config.toml
num_hidden_layers = 10
hidden_size = 96
num_attention_heads = 6
num_key_value_heads = 6
head_dim = 32
intermediate_size = 256
vocab_size = 1907
hidden_act = "squared_relu"
norm = "rmsnorm"
norm_place = "pre"
norm_eps = 1e-05
positions = "learned+rope"
rope_theta = 1020.0
rope_fraction = 0.5
qk_norm = true
attn_scale = 0.238
bias = "none"
tie_word_embeddings = true
parallel_block = false
extras = ["local attention windows", "shifted keys", "gated attention", "value embeddings", "a smear gate", "an embedding shortcut", "learned residual scales", "capped logits"]
init = "orth"
init_std_qkv = 0.051
init_std_o = 0.0
init_std_up = 0.051
init_std_down = 0.0
optimizer = "adam_variant"
learning_rate = 0.00301
beta1 = 0.9
weight_decay = 0.076
lr_head = 0.0121
warmup_steps = 393
schedule = "wsd"
decay_fraction = 0.601
decay_shape = "cos"
final_lr_fraction = 0.0
batch_tokens = [16384, 32768, 49152]
max_seq_len = 512
doc_mask = true
train_tokens = 158000000
max_steps = 5216
dataset = "wikipedia_en"
Each number is 200 + 20 x the weight over its row's rms, rounded and kept within 0 to 999. Layers, rows and columns count from 0. The size before them is the row's rms in percent of the matrix's.

# v: layer 5 attention value, 192x96, rms 0.142, rows 4-20, columns 0-95
# o: layer 5 attention output (transposed), 192x96, rms 0.106, rows 4-19, columns 0-95
v4,086,238,211,186,176,205,170,168,217,207,144,170,209,199,216,203,189,193,157,203,209,192,202,195,197,189,243,189,181,222,230,192,184,200,201,198,214,193,209,189,201,190,178,183,208,205,224,195,236,231,250,198,197,169,201,193,200,196,166,234,243,188,214,191,202,189,222,220,190,191,192,205,232,231,205,197,208,181,169,178,225,203,168,229,190,177,197,210,208,219,205,223,185,196,212,178,181
o4,101,191,167,205,214,191,211,207,220,185,186,197,225,195,198,200,222,221,233,195,227,180,185,219,207,190,175,198,199,195,205,217,212,220,188,195,150,220,222,193,181,159,176,226,222,190,203,200,185,194,215,192,226,194,206,228,196,168,173,192,225,185,200,211,211,181,216,194,229,212,223,185,245,169,188,180,200,215,171,183,227,197,146,193,189,217,177,228,199,213,191,144,188,213,186,205,231
v5,140,199,199,204,222,204,213,241,170,171,231,203,236,181,159,201,171,199,234,200,196,214,181,229,168,225,189,176,218,223,217,205,188,174,196,185,193,198,197,215,216,203,188,208,160,193,215,201,189,232,180,224,204,173,179,219,203,185,210,217,193,254,201,199,149,184,215,209,200,190,227,190,217,212,211,198,228,167,198,224,201,197,196,197,204,192,195,197,229,198,206,204,240,236,217,182,177
o5,099,227,222,215,202,209,202,201,215,200,203,206,189,202,211,180,178,208,205,234,210,224,168,217,186,178,197,209,171,192,193,183,207,192,183,209,198,215,211,229,225,161,207,178,201,211,215,171,228,183,191,180,192,224,183,188,179,188,237,152,179,237,166,196,210,224,191,182,215,220,195,182,245,181,205,211,175,200,216,198,167,213,197,240,195,202,212,155,220,227,209,189,148,187,197,192,207
v6,114,217,181,217,214,248,204,223,173,168,208,202,242,194,194,212,188,198,212,180,184,203,179,233,192,229,186,204,192,180,183,195,187,171,197,207,191,201,217,211,201,206,187,178,175,211,221,197,179,248,179,193,191,192,208,201,181,186,232,212,189,256,187,186,171,173,205,213,194,161,185,182,228,208,217,193,239,179,203,253,231,203,196,206,206,203,219,197,208,210,176,208,212,232,218,218,188
o6,101,242,191,199,186,155,203,196,186,232,226,167,200,193,219,166,204,187,193,191,177,187,196,211,191,166,190,246,195,201,220,219,199,182,205,205,218,207,226,188,207,205,205,168,208,192,203,227,167,222,233,225,188,248,195,203,194,208,166,176,209,184,218,192,217,222,170,220,219,221,187,172,213,205,204,219,241,196,203,217,186,221,185,202,220,194,217,188,183,198,182,205,186,184,164,245,202
v7,136,222,217,195,182,195,169,200,229,233,197,204,158,209,241,185,233,201,151,216,234,194,210,178,183,221,219,194,191,228,231,206,217,222,195,220,208,214,182,193,186,190,207,171,191,201,206,210,209,179,223,199,202,212,217,193,194,227,203,238,224,144,225,191,228,232,204,180,209,211,182,210,195,201,202,187,175,194,190,157,194,211,194,176,177,186,198,199,208,218,227,204,170,162,191,200,210
o7,102,185,200,186,198,187,199,179,178,193,191,204,163,217,199,165,210,209,193,164,189,202,217,196,167,200,168,209,215,204,209,188,197,220,226,234,186,197,187,210,159,211,230,250,223,206,183,179,249,217,207,201,163,152,216,215,203,190,183,202,230,195,175,201,179,191,178,186,202,193,208,193,173,176,198,232,190,191,187,187,207,220,157,200,185,212,212,210,203,207,159,237,186,192,187,179,211
v8,091,211,237,208,167,203,193,204,197,215,203,199,135,195,250,176,227,213,184,193,194,204,193,188,199,219,212,196,183,245,194,210,212,212,187,204,203,226,191,186,208,206,214,184,260,197,207,207,190,188,185,230,190,208,181,193,204,221,166,202,232,153,213,229,233,219,209,188,203,222,172,212,183,185,187,181,179,228,184,180,172,210,203,188,219,200,189,196,173,209,182,207,189,183,170,200,196
o8,098,167,209,202,170,206,178,207,186,199,182,224,202,234,215,192,216,202,224,184,214,253,178,205,200,197,216,196,206,206,218,217,212,232,195,195,196,227,197,208,181,201,208,182,206,221,230,156,215,209,154,205,209,202,195,171,228,188,156,191,223,172,224,177,215,156,207,212,190,188,199,166,171,198,184,226,194,213,206,239,224,180,184,202,163,218,171,188,226,198,221,193,191,182,194,205,205
v9,114,168,180,213,256,189,218,226,172,188,222,202,188,190,192,233,191,196,251,200,210,191,185,207,185,226,192,162,207,208,214,215,222,188,190,215,172,180,195,216,208,177,210,203,174,204,211,190,211,231,167,203,192,162,164,229,194,169,198,171,181,237,181,203,171,201,179,227,206,198,225,185,236,194,208,205,218,195,216,199,211,187,214,208,206,208,222,197,199,168,215,188,207,225,238,199,186
o9,100,199,202,174,181,183,202,176,188,207,209,217,214,188,250,188,191,177,191,187,208,226,210,180,215,201,209,174,202,188,198,210,238,209,212,182,237,203,207,224,199,198,225,206,163,221,207,186,181,203,207,211,187,219,210,224,179,185,231,192,214,206,202,199,180,177,205,238,201,218,211,200,214,200,169,157,210,190,156,181,225,184,206,195,218,250,222,144,184,248,204,202,178,214,193,206,214
v10,078,185,216,216,236,248,223,185,205,177,186,231,195,191,240,190,263,200,201,207,182,215,201,206,240,191,217,240,188,176,172,205,192,216,203,202,173,219,197,201,191,199,208,214,201,189,209,210,236,207,210,195,191,194,210,174,233,174,184,164,177,202,215,200,204,166,152,257,207,212,191,215,188,202,195,211,215,207,190,209,221,203,198,199,214,212,207,199,206,199,197,216,224,191,230,225,216
o10,101,213,188,176,182,239,207,196,196,191,203,197,220,195,161,213,193,209,234,213,210,189,232,206,244,210,198,214,200,209,195,185,206,199,196,184,225,193,226,197,188,180,237,244,214,207,168,220,199,187,196,235,176,216,196,170,214,225,164,186,187,191,235,211,180,204,210,203,198,194,222,184,226,214,199,243,224,170,189,195,158,230,224,220,161,195,208,200,200,227,211,195,194,210,216,238,213
v11,088,205,222,191,167,189,168,168,253,219,186,199,176,212,208,204,210,198,179,184,207,231,206,189,196,215,223,218,202,236,225,185,180,208,207,192,201,198,192,187,172,214,196,221,230,173,194,222,193,174,226,206,205,229,192,187,232,202,154,216,217,152,197,202,231,208,236,199,193,192,176,207,174,235,191,201,171,216,184,156,162,198,188,177,218,199,202,203,211,224,192,208,197,179,200,201,192
o11,095,193,209,174,198,217,221,170,186,183,177,214,210,172,216,225,196,218,221,200,208,213,186,212,197,203,209,174,185,210,220,191,182,187,193,186,189,186,177,171,209,209,156,185,222,187,159,218,192,239,191,193,206,216,195,208,205,222,238,231,195,253,169,211,214,222,197,204,193,201,179,220,188,221,222,219,197,197,200,220,239,220,195,183,134,206,182,219,213,208,182,181,181,218,174,223,220
v12,105,191,213,186,202,236,192,231,194,204,197,206,174,187,254,211,232,207,182,195,255,254,170,176,203,168,214,198,209,214,185,191,161,212,180,205,216,204,188,187,207,182,216,188,201,183,194,200,197,169,225,188,204,193,206,205,197,176,169,169,231,179,164,198,185,193,157,200,198,216,159,223,157,191,199,199,217,194,214,190,214,215,191,199,193,212,207,195,205,192,204,196,222,203,233,177,204
o12,098,215,195,171,212,201,195,222,201,203,198,231,201,217,182,229,187,157,213,188,191,202,183,188,230,168,192,185,190,210,203,208,200,209,211,208,178,214,180,185,220,202,203,256,220,200,187,161,168,209,206,194,182,215,174,218,208,224,181,183,187,179,210,200,200,208,151,152,210,209,209,227,211,213,171,197,189,231,208,189,241,214,212,246,208,184,188,181,193,214,215,234,203,186,165,175,206
v13,078,191,177,232,230,208,237,233,166,183,218,217,198,205,189,168,141,202,239,195,196,184,183,208,218,221,191,206,211,219,177,201,197,199,189,194,197,182,155,201,201,173,208,225,194,217,224,191,199,216,204,223,191,207,172,219,208,201,186,174,176,200,172,210,180,189,189,202,195,181,241,186,217,197,186,192,210,195,157,223,158,184,226,208,221,221,220,199,186,196,175,183,198,191,233,231,193
o13,100,196,192,200,211,185,251,198,201,224,219,183,187,202,213,203,173,217,177,251,216,207,181,184,199,215,212,190,234,214,183,214,202,231,230,188,197,206,213,202,164,192,169,230,163,191,214,189,209,208,227,213,195,202,218,175,201,218,180,178,166,206,199,181,190,213,209,222,232,204,219,231,185,225,198,161,215,193,219,230,202,164,172,222,190,171,174,195,211,216,174,233,193,223,198,218,198
v14,102,220,205,188,191,188,199,200,229,205,221,219,168,194,187,172,197,210,160,204,226,227,208,192,167,215,215,221,195,251,244,189,196,209,199,194,194,200,166,204,172,202,189,182,176,199,184,209,196,129,209,189,203,208,212,178,242,183,172,228,199,152,215,199,210,223,215,189,206,195,195,199,171,223,192,191,171,211,199,166,175,191,192,174,224,202,193,199,211,214,218,219,208,189,202,180,201
o14,103,178,202,213,207,212,246,191,195,190,177,239,213,201,187,176,196,233,210,198,174,173,237,176,176,160,179,191,204,233,230,166,209,175,190,210,228,198,213,211,203,225,163,218,189,184,182,176,201,189,203,199,180,196,191,185,175,174,193,212,198,181,228,158,184,209,204,214,188,185,178,229,194,209,171,188,213,194,219,214,194,192,170,217,225,200,158,203,205,198,249,197,190,189,209,210,217
v15,091,229,214,201,205,237,189,179,211,187,163,200,218,216,209,200,207,212,183,191,175,188,216,203,254,184,161,201,207,152,161,208,170,190,192,199,198,221,232,178,195,218,181,198,247,228,203,193,220,226,220,212,194,168,195,201,192,195,207,188,180,242,198,174,194,173,198,211,205,198,198,204,196,160,190,180,199,198,198,227,207,199,204,215,167,238,235,195,190,227,193,204,167,192,184,199,196
o15,098,199,210,183,217,210,179,205,216,165,219,198,201,230,218,187,195,210,196,186,205,180,197,199,211,203,183,220,186,187,207,189,212,169,242,177,209,227,198,201,211,171,188,199,217,223,208,208,191,165,230,215,239,189,203,193,197,183,161,216,162,198,196,190,217,247,200,208,187,205,208,200,174,175,209,248,164,206,181,191,227,189,208,172,201,160,212,180,239,206,229,244,193,180,204,224,215
v16,106,157,209,205,197,219,215,172,208,202,169,206,225,185,264,185,205,185,170,200,168,215,201,210,213,205,203,208,171,177,191,195,174,206,216,183,216,218,158,210,218,211,200,212,221,193,181,198,223,188,195,208,209,207,194,193,207,248,219,236,200,164,193,230,202,165,210,228,190,207,206,193,200,188,200,206,192,235,194,176,200,191,188,206,195,211,178,208,190,185,200,202,163,193,132,197,220
o16,105,220,196,195,218,209,162,179,223,200,193,229,212,220,214,202,237,187,229,222,228,190,248,176,182,174,218,211,221,214,180,225,185,194,228,180,195,206,197,190,236,195,215,169,229,220,184,192,223,204,215,227,187,237,221,193,175,178,219,206,221,189,187,179,207,217,227,194,176,225,240,233,218,210,204,183,183,216,178,196,194,196,173,210,199,214,161,242,211,192,181,203,207,213,202,207,197
v17,116,193,213,226,216,226,222,251,183,188,221,229,185,210,202,235,181,217,200,155,231,250,176,185,231,229,196,190,201,181,158,192,175,218,180,229,187,201,195,194,208,208,204,206,167,223,184,211,198,174,211,212,179,186,223,187,190,182,195,165,188,209,164,223,200,207,184,225,207,217,174,197,197,195,191,206,220,199,225,225,234,197,223,201,205,200,203,182,187,161,208,191,198,212,200,222,209
o17,096,197,193,183,184,192,179,203,184,175,219,180,206,205,199,201,240,186,178,200,206,194,193,191,218,200,207,202,216,241,191,212,224,181,190,196,161,200,220,198,246,228,222,213,196,193,208,176,204,217,191,215,235,203,185,205,208,158,209,227,164,191,222,193,225,204,184,200,187,181,191,196,200,183,195,178,209,157,209,219,199,224,193,164,173,180,217,124,217,174,171,204,185,218,186,207,214
v18,129,206,222,185,175,197,173,218,208,229,184,207,161,204,218,192,240,207,138,191,261,209,218,191,186,196,220,218,197,229,207,190,179,225,195,227,221,202,229,195,184,217,201,188,194,189,202,208,213,152,204,213,201,211,219,202,214,197,169,201,213,152,172,186,220,200,205,193,200,198,154,218,172,207,203,201,160,213,180,188,187,233,204,209,190,196,184,205,204,201,211,206,183,178,188,220,186
o18,095,214,183,207,233,195,224,212,181,165,202,218,220,193,175,200,203,208,196,142,214,217,210,201,188,202,209,171,188,185,204,187,193,235,187,228,197,229,176,183,175,223,198,191,175,181,196,194,236,201,174,232,231,221,231,214,189,199,238,204,235,182,222,224,213,201,202,204,203,187,214,234,187,183,189,212,179,175,190,199,190,216,209,206,200,162,216,226,196,201,230,241,209,234,182,219,184
v19,078,209,212,193,214,192,204,228,195,237,179,212,188,203,174,227,226,207,211,179,218,218,243,169,186,201,207,198,200,205,208,223,220,205,204,156,174,206,208,224,182,209,217,192,150,222,187,206,184,168,166,198,215,199,229,228,182,209,224,183,202,187,160,190,202,184,167,207,200,206,181,215,165,199,181,208,198,170,197,182,192,207,204,185,178,188,203,190,198,183,228,204,195,227,137,232,206
o19,102,190,198,194,177,201,188,187,197,216,168,173,217,181,235,246,194,225,194,204,193,178,214,164,202,187,194,244,192,222,226,202,200,213,167,205,155,196,193,168,174,236,178,197,209,194,223,182,207,194,177,190,216,235,206,214,194,186,209,211,196,223,212,175,202,217,172,200,166,196,234,181,182,226,201,214,194,211,158,185,199,191,223,211,220,209,203,156,190,234,218,223,207,223,208,192,214
v20,082,212,193,186,176,193,173,179,192,216,182,211,210,198,208,174,201,183,195,185,175,195,209,191,139,223,218,219,198,173,231,165,193,193,213,192,197,197,203,206,204,192,171,238,220,207,197,193,164,223,193,201,213,220,214,165,220,195,189,222,175,208,221,201,193,217,241,217,184,168,164,200,239,224,204,212,184,205,184,230,185,227,190,202,222,180,214,214,231,213,178,203,251,190,181,181,192